{
  "n_head": 4,
  "n_kv_head": 1,
  "norm_place": "pre",
  "norm_eps": 1e-05,
  "positions": "rope",
  "rope_base": 10000.0,
  "init": "uniform",
  "init_std_up": 0.0228,
  "init_std_down": 0.00447,
  "lr": 0.00829,
  "beta1": 0.95,
  "weight_decay": 0.085,
  "lr_head": 0.00948,
  "schedule": "wsd",
  "seq_len": 512
}
Each number is 128 + 32 x the weight over its row's rms, rounded and kept within 0 to 255. Layers, rows and columns count from 0. The size above them is the row's rms in percent of the matrix's.

# layer 5 MLP down (transposed), 128x128, rms 0.216, rows 121-127, columns 0-127
size [ 99  90  98 102  97 107 100]
[[119  95 134  55 123 118 140  76  88  85 158 121 116 115 149 115 114 150  97  56 139  79 101  78 140 143 169  56 104 157 130 140 147 127 149 130  91 126  80 138 168 139  56 209 109 141 103 126 167 117 168 136 116 141 132 101  80 101 152  68 128 103 240 182 131 170 154  91  95 159 150 113 128 104 169 104 152 172  82 147 141 142 173 144 126 163  93 100 100  89 104  98 109 122 116 133  94 108 127 145 115 139 101  83 149 136  78 102 171  74 152  95 184 103 124 129 138 104 137 140 121 126 143 124 106 117 180 102]
 [109 120 176 159 147 153  77  65 172 145  92 139 157 126 129 130 147 201 157 116 150 150  62 119 144 124  98 176 132 142 164 153 121 154 127 162 137 106 143 159 151 110 128 157 109 137 111 112 105  76 140  62 170 173  84 128 119 139 122 107 156 113  70  76 139 113 108 134 146 138 143  96 147 144  28 131  91  92  91 139 158 184 141 135 151 154 134 133 156 172 143 112 159  81 100 149  70 207 111  96  86  96 107 171  55  67  93 140 155 132  88  93 163 102 131  71 121 116 122 136 162 147 145 103 165 124 135 110]
 [131 141 118 112 127 155 164  86 126 104 126 119  45 125 150 114 113  54 170 104 160 132 159 119  86  81 170 126 157  95 146 134  89 110 153  88 112 110 144 211  84 172 110 100 119 100 170 123 120 101 117  80 161 126 109 121 115 116 137 105 155 194 105 152 121  95 139 111 115 148 147 116 140 109 166 131 125 158  70 110 170 242 108 133 122 112 162 133 132 114 115 132 148 123 127 160  86 176  92 176 165 158 108 157  80 156 151  63 102 147 170 180 172 128 117 152 104 154 149 144 124 118 148 147 141 188 193  66]
 [105 110  65 100 119 143 103 118 141 116 128  89 190 151 158 143  99 114 120  92 137 124 184  84 170  40 126 136 199  76 111 192 125 132  58 206 149 121 129 107 126 136 128 181 123 126 110 107 173  89 110 137 193  92 119 194 144 143 117 125 104  92 180 125 111 169  74  84 155 147 102 132  92 141 138  66 176 146 210  86 139 121 163 107 121 148 123 162 103 161 152 138 161 116 145 163 159 136 125  87  88 139 150  80 112 172 116 129 108 122  73 141 150 127 130 141 133 154 124 116 130 116 135 140 160 121  94 175]
 [114  78 143 120 172 174 151 117 137 200 137 162 155  96 131 139 135 148 130 147 116 138 121 166 142 111  91 136  40 132 110 153 116 147 128 201 145 113 122 129 126  94 101 151 191 112 108  96 132 114 137 210 129 104 128  91 104 153 155 155 185 156 182 146 101  77 140  60 114 103 135 110  98 140 154 119 102  72 124 151 179  92 114 142  97 117  93 120 137 148 114 155  38 138 143 154 131 163 136 136 114 154 157 100 128  82  78 180  81 123 178 155 142 146 191 103 118 134 130 102 126  67 110 112 140  87  45 144]
 [127 109  71 176 198 166 132 139 123  84 121 159 156 124 149 107 111 118 142  76 123 187 179 134 183  67 178  58 105 140 122  85 118 139 145 117 136 133 166 151 180 142 130  82 144 101  80 189 156  84  59 148 116 161 126 178 138  70 113  46  91 140  89 152  92 119 151 103  73  96 138 167 124 186  70 114 151 148 134 137 123 188 119 154 113 150 105 122 155 140 106 147 157 113 129 139 131 138 152 123 120 168 116 142 150 132 117  79 107 144 104 143 105 101  87  45 135 105 156 151 178 123 107 132 110 110 112 125]
 [129 107 118 201 109 170 143 179 178 180 169 137 137 147 149 138 102 125 121 145 108 127 124 137  71 104 116 134 140 106 136 139 148 194 128  84  40  86 105 150 171  99 132 108 115 143 158 111 148  94 168 183 126 125 191 166 102 142 122 150 126 221 118 126 122 123 142 110 127 141 101 129 138 169  83 147 118 176 115 160 133 119  76  82 118 116 145 130 122 172  68 186 163 140  56 110  72 116 134  89 113 107 144 153 115 168 126  89 126 115 126 166 134 174 168 137 157 140 179 142 143 137 171 190  82 137 195 121]]
# layer 5 MLP gate, 128x128, rms 0.232, rows 122-127, columns 0-127
size [103  93 101 107 103 103]
[[131 114 149 105  99 110 102 146 177  96 142 146 156 144 127 136 155 123 103 130 133 144  63 146 158 130 144 133  86 134 158 126 120 170 212 158 131  83 113 162 180  88 138 155 131 130 114 172  96  67 107 104 122  28  67 140 136 133 198 125 136 150 150  96 124 112 172 122 112 179 144 143 170 135 105 103 184 129  74 124 157 148 137 118 128  81 174  95 139 147 123 175 143 177 108 137 119 102  77 110 102  97  73 115  49  73 118 136 108 173  81 116 131  86 141 148 135 117 177 152  76 106 104 106 143 170 104  71]
 [ 62 119 107 174 141 130 155  71  89 187 167 127 107  94 140 151  62 200 136 106 143 157 131 154 103 138 131 168 141 146 169 111 128 172 150 109 136 126 125 168 130  85 156 145 124 175 114 186  91 162 138 115 164 113  87 190 152  61 106 151 120  81 162 155 119 119 100 173 106 108 126 148 110 170  99 133 179  90 130  60 121 119  97  87 135 178 140 114 100 131  85 118 112 155 128 163 103  70 137 143 122 117 144 170 149 159 116 163 126 116 154 108 154  80  88 127 114  90 114 151 170 198 119 182 165  49 119 128]
 [142 156 151 131 145 154 100  84 142 122 215 184 131 132 120 142 116 124 142 115  74 123 155 161 129 160 164 122  83 103 148 175 106  98 164 105 112 149  53 151 132 113 146 129 150 168  93  81  59 108 127 149 131 154 145 124 133  40 157 164 162 103 131 152 107 110 135 150  56 128 114 121 186 135 112 142 144 104 154  71 206 156 152 146  96 182 131 133 194 136  77 125 100 164 145 128  89  88  88 108 119  92 103 144  93 155 141 155 107 112 125 103  95  74  87 128 130 117  83 115 152 144  47 175 102 131 151 132]
 [114 141 138  86 216 168 143 153  99 159 118 134 158 159 125 122  83 134 124 155  95  93 155 186 142 167 171 133 170 156 163  93 103 126 147  99 192 142  94 173  96 133 115 143 102 152 131  69 166 110 172 123  97  64 127 162 131 150 117 134 145 154 116  72 167 101 137 137 167 123 133  83 131  75 167  99 197 127 146 102  95 150  68 140 170 168 137 133 159  75 141 127 107 127 132 121 162 156  91 115 103 127 170 117  41  83 103 132 151 104 105 194 188 133 136 100 160 133 137 153 157 131 157  88 150 155 156  73]
 [152 133 182 146 123 168 132 181  95  65  94 110  98  85 133 194 156 147 152  61 159 125  76 123 155 125  99  56 130 137 134 155 149  89 128 139  65 113  86 137 130 109 122 136 108 192 124 137 115 139 114  76 115 111  96 171 100 123 167 135 153 156 169 110 113 132 112 111 114 164  49 109 127 186  89 147 124 125 120  65  50 133 142 121  81 134 113 138 106 137  20 133  74 112 151 118 104 131 109 117 149 134 108 140 109 139 106 132  98 112 110 141 140  85 137  96 128  98 112 164 169 206 113 100  94 100 104 163]
 [123 120 124  88 145 119  97 145  88 123 133 155 125 167 105 169 151 182 180 113 106 134 146 140 126 122 158 162 129 140 149 146 139 144 155 177 162  70 135  84 114  78  79 160 122 129 120 117 103 163 140 160 125  91 147 138 181 111  83  67 140 142 156 100 122  74 117 220  97  84 146 135 127 135 177 100 136 106 118  97 105  63 152 137 149 120 152 119 215 113 159 121 131 170  84 124 123 146 100 124  99  78 136 123  97 170 153 144 179 104 114 169 107  83 150 117 169  99 192 100 154 148 143 196  95 106  70  51]]
# layer 5 MLP up, 128x128, rms 0.233, rows 122-127, columns 0-127
size [125  94 104 103 108 104]
[[140  85 153 130 123 150 141 143 149 161 130 123 149 105 136 140 144 139 139 167 132 131 106 153 106  89 142 157  99 139 186 152 142 150 211 168 149 117 114 165 116 140 130 160 104 146 133 190  92  82 132 101 125  68  34 139 143 133 127 117  70 117 186  92  94 173 183 128 116 180 168 100 170 147 138  95 129  91  96 145 169 156 113 111 141 146 138 111 127 185 156 121 126 106 122 159  99 124  93  37 128 103  99  62  90 122  69 134 157 184  92 112 119  63 150 126 142 161  96 133  55 138  77 103 145 134 163 115]
 [126 168 206 157 112 117 169 108  75  92  80  91 166 169 164 152  97  72 107  95 152 160 129  83 167 123 154 160 101 116 161 164 124  83  78 180 121 139 109 138 140 151 111 142 181 143 120  71 153  93 107  91 127 104 113 143 145 126 137 138 135 219 147 150  97  95 128 158 158  88 154 114 121 170  94 100 149  81 107 125 131  48 128 116  93  98 151 159 138 147 142 162 140 152 140 115 180 111 148 177  94 164  72 140  78  65 162 146 133 131 110 102  73 142 100 103 170  99 154 150  93 160 167 145 167 150 108 142]
 [139 123 159  61 142 122  77  47 173 127 102 223 107 109 105 133 147 103 166  91 172 103 179 104 174  83 112  79 104 105 197 116 100  44 160 131 133 108  72 109  93 102 163 118 139 135  96  86 122  83 146  95 112 143 165 122 124  96 152 139 144 102 125 116 153 112 137 134 153 152 142 120 185 115 119 146 107 114 146 101  95 129 103 120 163 122 144  85 131  68 146 101 124 117 189 129 113 137  83 102 111 142 124 155  83 170 148 102 168 131 165 150  68  76 145 156 150  85 113 122 167  60 130 111 151 175 142 122]
 [143 158 135 147 130 170 112 119 100 110 181 146 123 113  62 201 118 161  81 119 109  74 132  76 148 174 162  99 116 139  92 201 123 109 126 138 209 157 138 151 130 184 129 136 119 138  58 102 141 156  98 110  98 136 127 120 139 174 182 123 159 144  90 167 115 127 117 116 109 186 138  60 127 118 123 176 151 167 149 121  96 158 154 128 136 129 159 122  90 152 161 139 134  99 165 139 116 107 182 154 115 128 103 108  80  90 122 147 120 118 106 170 192  90 134 172 151 191 143 105 166 128 135 180 106  62  74 178]
 [ 81  75 106  93  89 133 143 106 140 121  81 122 140 175  83  72 108 113 149 130  81  98 123 111 104 148 185 149 129 116 138  88 128 186 155 111 131 118 151 149 100 135 124 102 161 138  79  87 137 120 137 135  76 103 181 129 123 164 168 169  91 131 113 121 137 124 175  99 133  93 142  88 221 103 159 170 121  80 139 135 173 155 146 109 174 137 167 143 133 165 183 123 109 139 124 139  85  87 121 130  91 153 128 171 180  94 121 138 136 162 149  66 120 198 155  75  91 174  74  50 159 115 147 108 157 162 159 111]
 [155 186 128 115 127 119 151 111 144 165 104 203 180 109 132  43 174 113 121 151 154 191 120 121 129 111  43 120 119 185 139  72 111  92 137 116  77 120 108 183  49 166 105  81 124 139  97 141 125 167 136 102  68 142 130 152  85 136 139 139 106 109 110 150 144 144 108  95  91 131 156 127  87 146 108 135 120 216  96 140  83 143  43 133 119 108  95 139 153 158 111 145 152 125 110 130  99 123 173  96 180 156 161 133 116  89 134 156 125 131 137 156 119 112 108 126 147 141 119 116  91 131 154  36 161 118 143 161]]